Weights of a small GPT-style language model, trained from scratch on English Wikipedia: 1.39M parameters.
Each number is 128 + 24 x the weight over its row's rms, rounded and kept within 0 to 255. Layers, rows and columns count from 0. The size above them is the row's rms in percent of the matrix's.

# layer 3 MLP down, 96x384, rms 0.187, rows 0-71, columns 96-191
size [ 94  95  91 112 104  89  91  96  92 101  89 103 100  90  92  92  96  93  95  93  89  96 105  90  96 107 131  98  93  94 102 150  91  92  99 102 103 112 103  87  92  99  99  94 117  79 100  94 102  98  84  83  90  91  93  96  90  90  91  93  89 108  98 117  95  88  90  90  96  97  94  90]
[[126 129 135 140 138 118 177 109 113  91 127 149  80 160  71 166 132 111 147 157  96  90 159 102 136 125 163 143 151 143  94 108 180 168 110 124 136 126 121 118 147 150 105 135 120  98 112 113 145 129 133 159 121  57 133 165  96 161  72 161 135 115 104 148 125 139  86 120 151  97 126 137 116 114  94 120 119 153 163 142  90  96 161 156 135 130 117 133 123 136 129 157 126 107  98 136]
 [124 122 126 147 188 156 131 112  78 116 141 133 146 155  96  99 125 136 141 128 138 134 128 165 107 125 123 150 131 139 129  93 138 177 120 134 131 126 144 164 106  95 118 149 106 182 132 108 119 149 142 156 151 115  46 129 133 130 144 139 129 129 107 125 126 128 111 121 160 126 105 116 123 134 127 121  94 157  82 138 150 111 132 167 126 123 123 135  98 166 148  80 139 153 142 152]
 [ 92 129 150 145 196  81 139 154 109 130 133 136 109 122 103  65 104 148 112 148 101 146 146  97  93 126 132 208 180 139 155 125 130 127  73 123 115 101 116 144 120 135 120 146 153 202 120 120 128 151 148 120 136 170 130 127 165 113 129 121 125 131 142  83 102 109  94 204 146 128 124 124 149 128 155 124 130 130 122 121 131 152 106 151  95 175 165 107  98 120 112 108 141  99 130  95]
 [ 92 172  88 132 132 136 104 132 112 143 112 129 179 151 149 101 165 151 135 165  79 117 168 112 113 162 128 108 106 102 118 124 138  68 155 138 142 151 131 158 117 130 173 127 174 165 167 141 162 128 133  97 127  54  84 165 161 145 142 168 150 155 153 139 125 126 133 139 167 109 126 158 136 100 157 158 138 152 134 122 100 112  99  89 116 124 116 157 146 120 105 112 101  89 155  89]
 [ 97 112 131 160 107 154 116 167  73 160 160 128 123 182  96 132 135 129 129 157 107 112 153 106 178 172 120 127 134  75 153 178 166 113 121 101 121 146 118 164 147 125 147 112 149 128 123 143  93 137 135 128 157 145 193  99 161 127 130 116 143 162 123 134 116 162 143 153  72 145 142 122 163 117 133 126 125 180 142 133 161 147 121  99 148 101 163 173 125 119  99 128 120 152 114 125]
 [140 140 158  87 143 121 129 108 125 161 121 114 110 136 104 116 114 126 109 117 151 134 131 153 136 151  95 122 139  96  87 132  87 176  95 122 104 118 123 124 119 148 119 141  95 156 143 103 126 125 134 156 108 117 114  82 121 138  69  66 129 116 105 146 150 139 151 126 140 115 121 107 105  89 153 126 115  95 137 108 167 136 116 172 147  72  87 126 150 142  93 140 113 105 116 158]
 [125 131 157 118  95 101 117 136 138 120 108 143 129 103 145 149 155 121  98 121 114 173 128  96 129 108 110 159 116 155 123 105 111 122 116 114 140 109  93 108 133 103  90  89 134 155 144 116 100 152  97 111 109 163 147 127 139 101 126 114 152 150 156 109 142 119 129  90 100 164 190 136 128 139 132 123 123  97 125 103 165 115 164 100 156  93 125  78 130  74 123 150 105 124 101 123]
 [110  86  76 104 161 127  93 136 114 115 139 145 129 110 139 169 125 150 148 107 153 146 145 133 167 122 147 130  77 133  88 149 109  93 154 114 166 158 118 107 131 105 153 145 124 117 111 101 133 153  96  84 172 116 158 169 142 129 101 177 147 144 124 120 150 137 144 134 143 153 157 115 144 138 147 102 136 116  96 130 127  95 112  94 105 139  97 117 135 111 115 147 139 143 124  92]
 [148  84 114 124 149 108  89 157 135 120 177 137  82 136 147 131 111 128 113  77 149  97 125 151 118 118 112 137 119 107 157  91 137  88 157  93 136 168 174 163 108 114  94 140 133 181 127 121 106 160 175 108 117 131 114 120  99 139 129 134 144 154 104 132 158 121 133 149 146 130 152 103 127 114  90  97 129 156  89 141 114 145 155 102 127 139 101 118 162 125 137 142 122 116 131 117]
 [141 147 128 112 124 120 132  92 139 122 125 140 115 128 198 110 113 125  78 173 157 113 124 137 107  74 171 142 151 151 180 132 158 121 158  66 129 100 158 138 135 141  97 148 141  77 139 128 129 119 121 128 149 104 113 113  80 135 113 103 118  98 128 137 126 107 154 126 145 122 104 139 117 122 132 146  74 123 166 152 127 136 147 131 130 123 129 146 117 104 199 148 145 107 101 138]
 [144 117 119 143 112 101 118  94 111 138 161 114 115 128 105 116 125 148 122 134 152 155 163 100 156 122 103 147 143 143 172 150 142 144 131 200 113 152 135 128 141 161 165 109 133 107 130 144 144  90  99 130 132 164 150 139 140 130 137 126 117 133 102 169 156 145 164 137 136 137 143 114 173 138 139 118 190 112 126 122 168 166 147 126 127 196 175 138 106 138 158 109  92 115 146 126]
 [136 134 153 135 128 152 133 187 130  88 112 123 111 136 133 152  81 137 128 159 154 163 135 137 166 113 137 154 121 108 194 102 118 144  86 118  96 120 141 130  79 142 103 116 135 115 144 134 135 118 132 102 134 151 105 127 130 104 134 100 116 151 130 112 151 140 139 107 123  92 129 125 134 179 134 134  94 150  96 136 161 166  89 137 144 149 141  97 100 161  78 130 153  92  71  90]
 [120 126 152  91 128  89 108 117 119 131 118 127 127 139 104 139 176  98 127 106 128 130 135 122 124  75 132 123 134 173  60 121 127 150 106 106 116 116 106 163 142 152 128 143 145 175 125 142 163 111 150 106 111 125 143 101 105 135 142 134 164 108 135 121 136 122 138 100 142  83 154 108 117 126 107 110 149 105 113 168 144 109  96 144 161 120 144 109 125 126 140 130  89 151 137 112]
 [133 121 126 177 136 131 151  73  98 110  89 104 175 140 116 101  83  94 108 123 131 108 134 138 145 121 118 126 125 173 169 114 124 136 128  85  85 109 131 134 138 129 167 119 117 152  94 129  68 116 116 130 134 148 115 144 124 137 130 132 115 115 140 147 110 164 111 152 141 104 162 135  94 115 101 165  97 106  98 112 162 124  88 134 119  66 119 155 156 108  94 106 103 128 112 168]
 [148 127 120 128 132 106 110 137 118 131 137 108 138  91 134  84 134 152 160 144 106 147  74 154 135  98 110 130 116 119 125 131 163 160 129 145 121 124 120  83 124 124 119 101 123 123 122 139 144  73 107 118 161 105 142 113 138 110 102 129 127 129 140 126 128 142 148 180  99 104 129 131 127  88 132 104 121 130 111 116 116 123 132 145 103 176 158 106 146 162 169 151 114 156 118 146]
 [ 95 102 143 167 115 128 123 138 145 133  98 122 120 121 104 126  75 141 137 140 139 126  92 114 116 171 136 160 157 123  71 127 106 137 138 136 107 145 118 143 134 117 156 108 144  92 128 137 129 148 106 122 113 100 101 106 156 121 111 110 142 119 114 145 116 137 102 119 109  92 117 152 129 110 100 114 111 154 122 166 155 151 126 159  96 125  89 111  92 130 189 125 118 155 145 123]
 [140 139 123 105 131 127 142 154 148 155 134  91 125 150 194 116  59 111  87 134 123 118 117 122 112 106 163 160 156 117 123 146 106 161 117 181 176 119 110 107 138 115 109 102  76 133 108  99 147 110 127 136 125 139 115  75  90 122 144 190 115 167 128  88 133 106 127 136 136 148 158 134 120  76 126 136 175 141 110 116 138 100  96 150 119 157 119 107 136 150 103 176 105 128  90 102]
 [152 121 124 110 171 116 172 112 145 128  85  90 173 110 178 148 120 150 132 117 119 124 142 103 175 114 162  98 139  97 149 158 135 111 145 139 175  97  79 119 151 132 119 105 130 151 121 131 129 132 105 138 139 144 121  78 113  95 199 147 118  92 105 100 128 101 151 132 161 135 143  99 127 158 157 115 130 149 113 109 101 144 118 108 133 143 146 141 122 108 130 172 124 119 108 149]
 [120 106 156 172 127 112 143 100 190 117 127 169 141 127 195 145 127  98 166 138 153 112 122 108 134 129 142 158 124 121  96 144 128 131 152 165 142  86 116 153 158 125 165 131 142 109 119 103 120 146 132 156 105 143 126 150 110 149 119 176  97 147 122 126 109 146 122 100 162 150 115  98 126 100  78 145 166 121 151 142 163  87 177 126 123  86 113 159 142  92  99 150 121 138 140 132]
 [ 96 121 105 108 126 163 123 116 144 140 114 128  78 110 133 160  80 109 113 103 128 114 126  88 130  88 106 109  79 109  78 124 120  68 138 111 133 117  94 108 133 135 158 146 128 149 154  95 125 118 160  86 124 159  73  94 106 136 118 104 153 151 139 171  79 103 136 122 142 134 147 138 104 159 131 104 145 128 132 109 124 104 116 102 159 117 122 197 138 114 110 117 140 128 114  70]
 [113 154 121 119 131 153 109 136 161 167 168 123  88 167 177 142 113 142 132  96 128 123 123 142 126 120  85 166 119 105 166 174 110 134  73  84 134 155 103 151 130 117 124 132 153 133 121  94 137 130  89 112 142 107 165 144 140  84  86 131 131  75 125 128 147 116 152 129 133 140 132 112  78 121 162 150 141 121  82 130 144 141 126 122 134 147 150 182 121 129 175  83 119 142 134  73]
 [151 116 118 123 104  84 106 137 126 110 105 152 117  70 104 127 134  79 161 163 114 151 131 108 143 105 151 103 136 122 106 122 162 152 102 153 116  99 142 101 111 132 157 126 123 138 113 160 166 122 124 117  83 124 132 141 141 106 109  65 123 122 189  89 117 131 145  82 148  95 117 129 131 151 141 112 108 157 118 114 126 146 138 169 123 123 123 111 175 131 138 119 122 133  99 150]
 [ 81 150 102 140 122 123 144  96 127 129 124 110 141 162 132 117 174 132 140 135 124 150 136 136  83 150 139 112 121 133 122 107 147 114 126 131 175 126 144 167 136  96 152 135 187 137  99 131 138  99 122 164 130 109  68 109 159 114 150 153  80 102 186  95 159 117 111 105 144 131 120 140 111 145  98 128  99 146 133 111 109 103 103 118 106 146 109 109 116 119  78 119 123 146 143 163]
 [129 139 139 125  66 132 135 146 108  79 124 103 102 116 105 148 110 125 107 128 149 154 123 139 129  87 113 113 116 111 124 150 143 103 144  90 139 113 130 139  92 159 120  96 127 169 123 127 129 154 142 100 104 123 119 147 114  88 151  90 118 142 113  79  89 175 150 119 149 139 130 128  91 127 133 176  85  81 165 125 179 166  84 122 102 120 104 115 133 129 110 149 115 114 168 140]
 [133 166 136 133 135  92 106 113 136 133 171 135 104 123 135 114 157 137 135 155  79 163 111  76 137 129 113 138 129 140 137 162 141 116 151 114  84 144 128 146 105 124 128 111 139 170 102 155 113 118 128  97 132 115 163 123 140  93 107 186 156 121 158 119 140 135 160 120 111 126 131 121 120 166 116 118 126 164 117 168 130 138 100 141 156 137 100  92 133  97 125 139 110 137 161  98]
 [168 108 149 102 137 122 186 120 127 122  72 115 106  87 124 112 119 127 117 126  97  99 103 125 139 116 109 156 153 109 142 111 154 165 151 116 111 121 137 138 112 108 123 143 106 149 106 114  82  94 118 177 135 122  95  73 120 147 170 120  83  94 127 130 128 139 164 136 104 107 138 152 114 118 114 133  91 100 145  74 165 101 114 173 135 155 108 169  84 123  99 129 159 143 112 105]
 [133 139 166  88 115 122 155 113 103 109  90 139 129 162 111 103 144 124 133 157  85 127 117 120 126 147 119 157 160 128 130  91 109 164  95 108 140 110 143 156  96 131 149 123 132 133 102 112 114 127 158 178 144 153  98 121 179  90  87 111 121 146 147 120 115 126 128 142 130  96 139 105 133 117 129 126 132 129 128 108 147 114 119 152 127 144 115 126 109 100 157  87  91 126 119 145]
 [111 108 141 152 101 126 103 155 157 148 172 146 163 133 173 171 151 118  77 132 111 107 139 119 121 143 138 145 139 112 135 145 120 154 166 112 149 135 160 144 106 164 135  97 153 123 113 158  79 121 116 184  93 126 140  77 129 127 123 126 124 100 148 143 166 135 102 146  91 120 120 137 132 106 168 130 130 147 231 131 134 156 159 173 113 152 124 172 105 128  94 161 122 103 117 135]
 [105 124 128 134 124 127 138 151 147 122 152 111 133 163 120  83  96 121 138 155 105 152 169 170 137 122 153 106 153 132 172 105 105 139 125 116 149 132  81 115 130 103 125 164 146 147  87 110  89 128 146 144 102 110  93 107 133 137 118 117 151 160 103  98 108  86 131 163 133 153  97  60  91 101 123 117 130 117  96 114 125 104 171 131 135 142 107 118 113 140 133 149 132 131  85 111]
 [147 120 155  93 122 145 146 152 121 133 110 158 120  95 131 144  90 111  99 195 135 172 135 128 126 191 126  94 125  86 165 143 132 156 111 147 117 125 101 127 135 106 153 150 152  95 121 180 118 139 186 154 116 176 132 152 107 120 108 145 131 139 106 139 118 139  86 133 148 113 132 180 125 118  83 136 151 173 124 135 124 148 101 145 137 181 115 117 116  93 110 131 117 128 128 122]
 [125 131 136 139 129 143 153  91 123 102 162 107 123 113 136  85 105 149 104 162  94  92 104 164 151 100 143 183 142 135 127 121 150 151 167 131 111 163 145 109 124 162 101 101 114 127 121 123 135 108  98 147 146  89 150 148 122  73 128 128 108 145 111 159 136  86  96 162 134 125 122 113  89 134 118 114 128 146 126 160 145 108 117 183 114  89 149 135  87 133 154 144 128 118 112 173]
 [138  81 169 103 141 113 169 130 114 129 110 147 130 126 107 139 135 110 121 115 104 107  68 112 124 151 143 154 161 117 119 105 154 163 104 129  76 137 134 125 105 138 132 125 107 132 102 147 143 161 116 170 149 126 125 113 167 161 126 143 144 132 111 124 134 142 138 144 140 122 145 153 121 127 114 104 144 137 162 115 135  97 121 164 115 131 133 136  87 122 164 122 116 155 133 121]
 [101 142 115 119 128 126 116  84 141 101 120 151 106 128 152 128 126 130 146 141  89 135 150 104 139 166 147 148 111 113 138 113 169 112  51 122  96 116 139 143 143 120 122 139 173 138  79 152 126 108 120  88 145 163 157 124 157 112 159 142 115 154 127 116 106 114 124 115 166 150 151 150 110 143 139  70 115  84 162 116 122 141 114  92 163 155 137 151 113 126 156 136 116 141 137  76]
 [ 93 155 142 131  85 148 109 117  53 142 187 132 100 138  93  88 133 122 139 144 130 126 110 114 140 142 131 115 149 144 186 107 137 124  85 154 119 110 120 164 149 156 171 162 127 163 122 102 161 136 133  88 113 124 201 118 127 123 189 157 138 128 141 108 146 130 154 152 130 110 110 136 123 126 126 105 113 150  72 124 130 146 128 102 160 183 139 131 145 126 122 159 150 127 130 135]
 [ 99 120 106 110  69 115 116 187 147 136 168 122 119 118 119 138 123 124 151  80 141 141 117 109 146 107  95 106 144 136 117 132  74 103 182 154 115 115 121 109 111 150 173 104 136 107 144 127 123 108 112 146 165 110 119 124 126 154  90  98 119 102  97 126 154 148 171 125 117  89 127 142 131 132 126 123 142 133 137 152 133 155 172 136 148 106 111 148  98 110 168 154  80  91 130 164]
 [132 145 106 135 127 128 137 149 125 175 148 146 137 119 106 144 105 125 133 120 171 133 110 153 163 174 131  85  71 146  74 129 155  63 190  96 117 132 132 112  86 171 117 117 127  97 148 130 177 139 155 107 119 134 131 120 134 106 112 100 125 125 136 138 124 127 150 113 123 159 139 161 127 150  98 138 140 117 177 125 100 136 140  59 113 119 184  99 165  87 135  89 138 121 126 144]
 [130 126 110 140  94 127 116 128 116  94 130 118 132  58 165 126 108  82  95 148  89 122 170 161 122 121 156 102 129 138 117 121 111 105 116 121 161 130  63 129 155 112 122 138 189 146 139 136 117  95 120 130 113 149 163  86 116 112 143 120 118 155 167 144 108 103 141 143 107 134 136 135 171 122 175 118 110 114 139 116 138 163 140 123 133 119 104 126 165 149  56 151 114 117 158 109]
 [130 148 133 130 124 174 132 130 111 157 114 131  88 159  96 129 156 158 134 167 117 155 138 103 148 125 116 124 140 127 159 167 106 144  93 137  88 114  70 142  98 107 133 147 128 155 135 131 124  90 167 100 155 156 149 141 114 166 165 125 129 132 110 130 107 101 124 113 120 131 130 169 135 137 134 149 121 138 160 123 120 103 141 127  98 139 131 130 145 129  96 142 150 138 113  82]
 [120 121 144 160  68 119 100 123 174 151 120 104 134  94 133 155  84 130  88 132 129 109 123 129 135 148 138 147 147  63 141 130 110 160 165 116 173 146 155 163 147 133 102  98 125 130 127 134 152 137 114 153 150 103 103 105 121 105 110 111 128 125 121 150 196 113 122 124 111 170 109 102 136 122 118 126  98 156 175 129 187 107 125 178 100 161  68 100  99 127 118 130 131 113 156  79]
 [136 140 113 113  98 169 115 141 131 128 114 128 105 152 150 116 212 144 155 123 144  66 165  95 136 113 138 134 136 121 150 148  93 107 130 140 145 116  68 137 133  75 107 107  88 127 154 109 121 149 136 132 162 102 139 170 156 118 146 117 162 127 144 106 125 132 112 140 145 129 127 131 156 134 133 101 145 116  77 121  82 121 106  81 132 122 161 159 125 166 167 108 130 106 133 160]
 [155 153 105 139 145 138 118 118 122 149 150 128 100 142 162  87 111  68 119  96  57 118 140 196 145  95 166 165 139 112 150 150 145 135 139 124 117 136 157 137 139  98 148  94 113 138 126 112 105 151 106 120 116 134 119 128 146 178 153 147 149 143 126 147 119 133 156 127 121 133 135 147 111 125 105 132 139 124 143 137 134 125 121 140 135 114  98 129 122 117 159  90 131 134 129 185]
 [110 105 127 177 165 129 149  98 120 170 124 149 171 102  98 157 131 149 115 106 171 167  87 150 111 146 116 122 115 172  86 105 147 133 160 140 131 153 131  81 104 102 124 154  73  85 125 138 156 137  69 105 146 134 132 134 134 131 153 161 117 133 133 141 153 118 135 127 100 157 130 141 131 118 160  95 123 130  97 104 128 119 129 121 101 150 101 136 144 137 122 136  90 139 158 153]
 [153 140 156 126 129 135 112 128 123 121 128 142 102 130 105 167 111 172 160 110 124 129 152  66 117  79 121 184 150 124 110 134  94 157 116 164 122 126 136  96 130 122 102  71 155 124 165 120 119 110  84 143 141 118 129 141 147 121 161  84 140 136 119 154  96 118 119 126 170 126 107 147 142 148  98 126 107 100 117 119  89 119 152 173 149 119 129 119 139 117 121 118 100 140 123 148]
 [186 129 118 123 125 157 119 137 151 151  97 155 111 135  93 109 128 146 169  92 118 166 143 119 118 130 115 108 135 153 104  86 137 107 183 126 137 118 142 125 111 101 123 110 104  82 143 113  71 162 151 121 118  73 134 163 128 121 168 106 120 113 136 123 125 148 128 133  94 158  88 102 141 161 135 147 120 118 127 133 102 119 138  96 140 124 131 128 179 135 127  76 139 141 150 159]
 [103 132 126 122 130 146 101 136 134 106 145  86 124 139 121 125 114 151 147 157  76 102 149 111 103 129 105  92 108 166 110 142 124 121 141 100 173 127  87 165 142 117 135 131 157 153 151 117 129  84 140  92 100 103  99 130 117 129 135 105 126 105 132 135 111  98 129 157 150 143  86 125 140 131 174 133 109 122 143 121 138 148 159 104 139 123 134 142 156 152 141 117 157 119  79 101]
 [146 137 138 127  86 118 140 130 156 124  95 156 108 141 132 129 117  67 121  81 160 124 111 100 142 129 155  90 121 155 112  91 130 135 127 103 129 139 132 148 133  91 137 129  78 124 148 125 144 128 121  84 122 164  98 146  69 126 138 146 116 124 131 109 110 122 133 116  96 112 167 132 162  68 142 163 172 131 118 147 111 125 163 113 163 119 131 137  99 143 201 108 134 142 139 136]
 [ 63 128 132 139 140 106 161 138 141 113 115 139 131  97 135 131 131 125  83 143 148 130 122 165 119 128 138 130  93 188  96 113 150  96 140 139 129 126 101 127 136 168 107 155  96  82 139 111 150 113  97 137 114 110 152 165 156 149 115 140 145 126 127 133  90 115 173 131 176 170 130 113  97 114 116 140 109  98 123 126 147 131 172  95 126 123 142 134 120 144 124 118 108 121  84 159]
 [131 131 155 105 126 159 137 148  90 144 119 152 130 146 105 120 146 113  90 136 129 131 127  93 122 154  96 115 164 124 114 134 176 177  92 129  83 157 126  89 159 133 102 116 137 137  98 134  98 112 168 186  73 161  98 123 155 119 125 155 112 136 131 100  99 129 148 116 157 101 133 118 132 137 106 122 156 131 214 140  81 117 118 143 111 119 124 127 121 154 133 160 112 120 118 118]
 [141 135 101 102 115 116  97  84 137 107 101 135 141 146 157 153 150 144 134 127 110 145 150 160  88 104 147 135 108 149  92 162 109 106 108 138 148 159 188 111 141 143 110 133 180 126 162 168 133 129 134  88 154 150 128 103 117 131 135 145 151  97 125 105 135 146 114 137 145 123 129 130 124 130 151 135 106 139 138 169 105 130 118 124 126 122 131 128 218 123 128 171 153 142 145 111]
 [102 118 135 135 132 136  95 139 123 136 120 123 112 134 128 130 143 164 152 169 142 183 125 159 114 100 133  68 138 107 117 125  79 140 102 149 142 161 154  93 114 116 116 175 148 142 137 120 149 105 155 139 145 135 112 145  70 139 125 106 147 148 117 118 185 121 146  55 138 119 119 163 109 121 121  97 148 155  72 111 136 120 144 140 134 149 128 122 100  65 132 120 139 122 146 107]
 [167 170 100 113 123 111 130 157 136 109 145 133 141 105 140 113 150 135 108 159 137 125 120 144 136  77 116 129 133 142 172 161 159  82  66 118 112  73 147 127 143 130 112 113 153 105 135  86  82 146 113 137 134 137 105 136 151 151 127 116 119 115 133 166 123  97 145 122 154 148  94 163 193 154 143 132 130 130  94 146  80 111 174 105  68 123 199 127 158 123 155 155 141 117 131 120]
 [ 88 107 101 145 113 117 141  57 116 102 111  84  72 132 139 144 141 136 133 109 109 120 148 134 137 156 155 188 119 126 155 126 171 125 159 124 134 129 125 149 158 119 141 126 115 103 115 127 123 142 155 159 176 145 154 126 105 139 124 135 110  74 159 153  83 119  93 117 147 145 104 134 122 158 119 124 107 109  62 156 109 147 145 154 147 128 158 126 101 161 110 144 162 117  93 146]
 [120 100  97 127 159 122 117 167  94 107 158 115 134 128 139 130 167 127 106 100 115 138 150 136 136 138 161 120 135 115 106 115 143  95 184 129 149 181 146  99 163 154 106 106 144 167 123 101 186 109 132 135  57 100 162 118 125 170 158 132 111 184 138 117 124 141 124 142 164 125 124 106 120 147 109 140 118  78 149 143 159 151 122 101 137  64 128  95 122 163 159 114  89 149 118 157]
 [160 114 125 158 109 127 106 157 173 142 142  87  91 127 171 126 126 117 136 131 100  53 109 128 123  90 117 123 105 146 141 123  96 109 114 130 159  95 116 166 117  86 131 102  99 121 121  91 141 133 103 129 150 163 130 153 166 111 125 138 100 155 162 139 143 123 141  93 181 151 127 115 140 118 116 149 115 168 101 113 127 148 148 110 120 167  95 101 117 123 137  80 115 139 144 100]
 [133 101 123 155  96 175  99 146 120  92 163 153 141 118  52 142 141 119 106 113 145 117 130 111 131 120 107 106 121 113 142 136 155 129 151 137 132  85 157  88 130  86 119 148  90  88 152 119 136 134 145  98 126 109 156 157 169 159 116 122 109 103 154 142 127 134 128 123 117 130 151 143 117 121 169 129 143 128 179 111 104  80 129 150 146 102 136 160 140 141 110 148 137 105 156 113]
 [175 145 156 130 158 160 115 101 143 153 138 119 150 126 134 147 109 121 114 104 117 104 107 133 100  99 116 150 145  90 159 172 118 164 101 123 146 120 110 138 167 142 140 136 128  96 122 142 141 161 163 143 135 142 103 117 131 106 118 122 133 126 121  86 125 159  81  94 130  88 137 104 165 147 117 102 120 138 166 114 146 106 108 134 125 125 141 126 127 120 185 113 150 128 139 154]
 [ 92 152 146 111 117 140 133 111 139 114 163 155 129 142 151 131 162 121  98 104 145 143 148 144 161 105 121 124 144 135 107 123  34 127 155 123 137 164 137 150 106 104 163 132 155 119 134 124 113 122  75 140 100 102 144 102  94  90 139 109 110 128 126 119 163 113  99 130 128 124 112  97 127 139 127 128 120 106 137 143 141  73  98 147 121 105 192 158 134 137 107 141 155 122 141 104]
 [163 126 162 128 137 170 108 127 136  90 145 134 123 171 133 104 114 112 157 105  98 146 117 112 131 150 101 139 163 107 167 149 102 183 125 123 129 138 159 173 127 138 153 105 142 119 109 135 120 136 180 204 119 141 150 114 131 129  88 129  78 116 116 132 140  94 146 123 166 139 105  88 112 141 120 131  88 130 127 105 138 122 117 181 134 154 148  77 101 100 141 115 150 132 128 131]
 [129 134 124 126 120 171 151 146 125 114 132 147 121 121 147  90 140 117 155  80 128 115 145 136 122 112 164 133 127 167 140 196 181 137 117 126 130 165 135 103 100  96  63 109 146 137  92 125 130 111 143 124 170  96 201  88 130 125  93 142 123 178 104 122 135 108 113 106 131 139 108 134 135 126 160 138 142 140 123 141 164 155  98 105 108 141 135 126 149 115 136 131 155 117 113 169]
 [134  97 114 153 151  93 140 130 144 149 128  87 148 102 119 125 107 135 134  60 162 134 111 125  73 118 119 114 150  88 144 167 174 131 120  81 126 171 167 129 130 109 156 152 117 169 124 128 157  98 105 125 116  79 132 115 146 147 141 102  92 183 131 134 142 129 128 215 107 116 141 129 143 151 133 144 136 195 128 113 133 135 171 133 132 122 131 136 135 162 163 128 132 143 134 153]
 [125 135 144 124 126 113  92 141  67 161 137 141 140  79  63 126 173 162 136 139  88 133 113 125 171 137 131  87 106 113 187 133  27 110 131 163 114 127  98 145 143 146 122 147 143 162 132 143 147 136  71 146 152 164 128 155 120 136  72 152 146 138 131 156 130 142 116 166  99 119 150 141 106 173 100 136 112 117 136 142  95  93 106 142 108  95  73  83 108 155 101 140 154 138 180 115]
 [127 138 136 103 138 144 135 118 110 134 114 151 154 127 137 114 182 152 134  93  85 154  87 164 130 164 148 130 127 110 150 137 143 122 122 148 101 155 120 121 138 149 136 140 118  52 154 115 123 144 135 121 176 100  92 108  98 152 125 123 147 117 127  73 112 141  96 100 144 149 124 102 109 140 113 126 149 140 168 109 117 167 189 127 114  90 107 156  84 142  96 177 158  83 103 121]
 [157 136 112 142  75 167 113 158 118 158 108 117 130 131 128 138 130 132 206 153 137 140 142 135 121 122 122 115 118 147  98 114 115 142 111 143 118 120 155  91 130 142 139 138  75 143 139 149 173 183 152  99 134  77 147 114 172  94 105  68 128 127 118 101 144 162 121 117  91 142 140 144 103  84 121 142 117 110 117 152 154 185 105 136  81 168 169 145 136 142 177 140 135 126 137 123]
 [106 127 126 101 194 151 199 131 162 105 107 107 124 147 144  97 152 123  81 139 180 162 134 158 115 135 127 100  98 167 128 139 128 112 176 172 122 143 146  89 134 105 132 179 118 110 136 115 108 122 154 124 115 132 154 155 136 189 117 136 109 131 109 149 129 143 142 113 100 116 143 119 131 139 127 148 130 146  95 109 115 118 194 113 122 117 127 123 124 137 111 153 135 123 150 130]
 [106 139 122 133 117 147 118 120 115 136 128 169 132  96 143 124 122 148 111 130 103 151 121 113 130 113 111 121 109 111 176  95 121 111  72 112  78 127  95 106 101 131  94 120 155 136  97 120 119 159 168 160 156 142 106 162  87 137 116  80 131 120 102 126 147 117 161 165 132  81 106 155 120 147 128 171 130 109 152 120 111 117 117 100 132 117 142 108 157 112 112 126  86 150 138 101]
 [ 89 124 166 147 186 105 143 120 118 124 133 157 154 119 120 143 134 141 151 129 146 146 129 140 109 152 111 135 158 113 167  84 132 148 122 124 111 114 131 129  98 132 167 154 131 110 114 140 153 114 128 145 155  83 127 126 135 131 114 148 120 137 165  72  87 104 162 114 153 126 129 148 143  86 123 118 159 130 173 133 149 112 154 179 119  71 111 165 139 132 139 139 146 130 118 146]
 [199 104 126  85  89 121 123 163 102 137 145 138 166 146  93 143 151 121 129 160 165 134 129 149 147 177  94  96 147 112 178  89  64  98  98 152 116 118 113 156  98 124 104 154 124 137  94 143 135 109 191 135 114 175 125 133 139 143 135  84 105  95 160 135 131 164 165  95  90  75 162 144 139  98 140 152  89 113  97 123 102 133 105 104 144 151 125 154 120 141 163  83 132 115 135 134]
 [139 122 114 145 120 121 132 153 132  95 125 149 131 159 179 121  92 143 122 172 125 125 137 114 132 144 130 117 125 102 152 132  79 134 110 165 190 133 112 107 163 146 126 106 124 132 146 126 133 184 101 169 131 150 139  74  72 113 190 105 108 112 102  75  93 103 119 162 105 142 148 142 108  80  95 140 141  92 109 115  92  97 109 176 136 122 178 116 147 140  83 160 130  80 107  94]
 [159 162  97 194 125 143 124 171 106 140 157 126 152 122 171 146 112 122 179 147 109 111 119 136 130 130 150 126  94 128 171 133 142  90 103  86  98 107 120 122 135 142 172 151 167 151 121 148 125 130 157 102 129 146 102 135 123 121 109 119 123 130 112 149 128 133 116 146 146 168 130 147 102 137 108 143 121 166 153 109 123 162 121  81 109 144 131 133 164 152  98 111 175 163 146 143]
 [126 152 105 148 155 144 126 114 159 123 157 145 146 145 209 132 128 131 119 148 145 136 112 122 149 121 132 144 109 117 180 135 129 128 169 113 128 141 121 168 124 134 152 119 138  89 100 153  99 144 128 142 118 133 117  98 141  83 148 137 100  89 112 177 127 133 134 125 145 131  94 145 148 135 148 165 127 148 104 134  84 141 131 107 110 136  77  87 126 101  90 118 155 131 110 117]
 [103 122 137 131 119 132 129  91 123 145 112 141  89 151 121 143 149 102 129  99 141 150  98 168 126 118 118 123 127 141 118 124 156 113 111  95 112 116 125  84 134 116  91 127 159 151 130 126 146 190 154 113 120 129 124  96  88 123 155 118 107 184 129 120 159 128  89 148 115 112 153 126  91 116 131 160 117 125 123 111 134 133 131  81 100 139 170 128 112 167 165 106 123 133 132 133]
 [103 159 115 119 120 119 136 152 139 118  91 101 199 160 146 134  85 155  99  85 153 108 128 131 152 141  98 141 113 145 162 111 125 100 163 161 111 150 103  99  92 168 123 142 124 115 124 151 108 107 149  95  78 115 127 158 193 144 128 147 130  82 101 126  97 134 142 138  83  88  89 108 132 132 130 124 130  81  89 141 108 129 115 140 148  88 160 127 143 113 138  89 126 159 111 171]]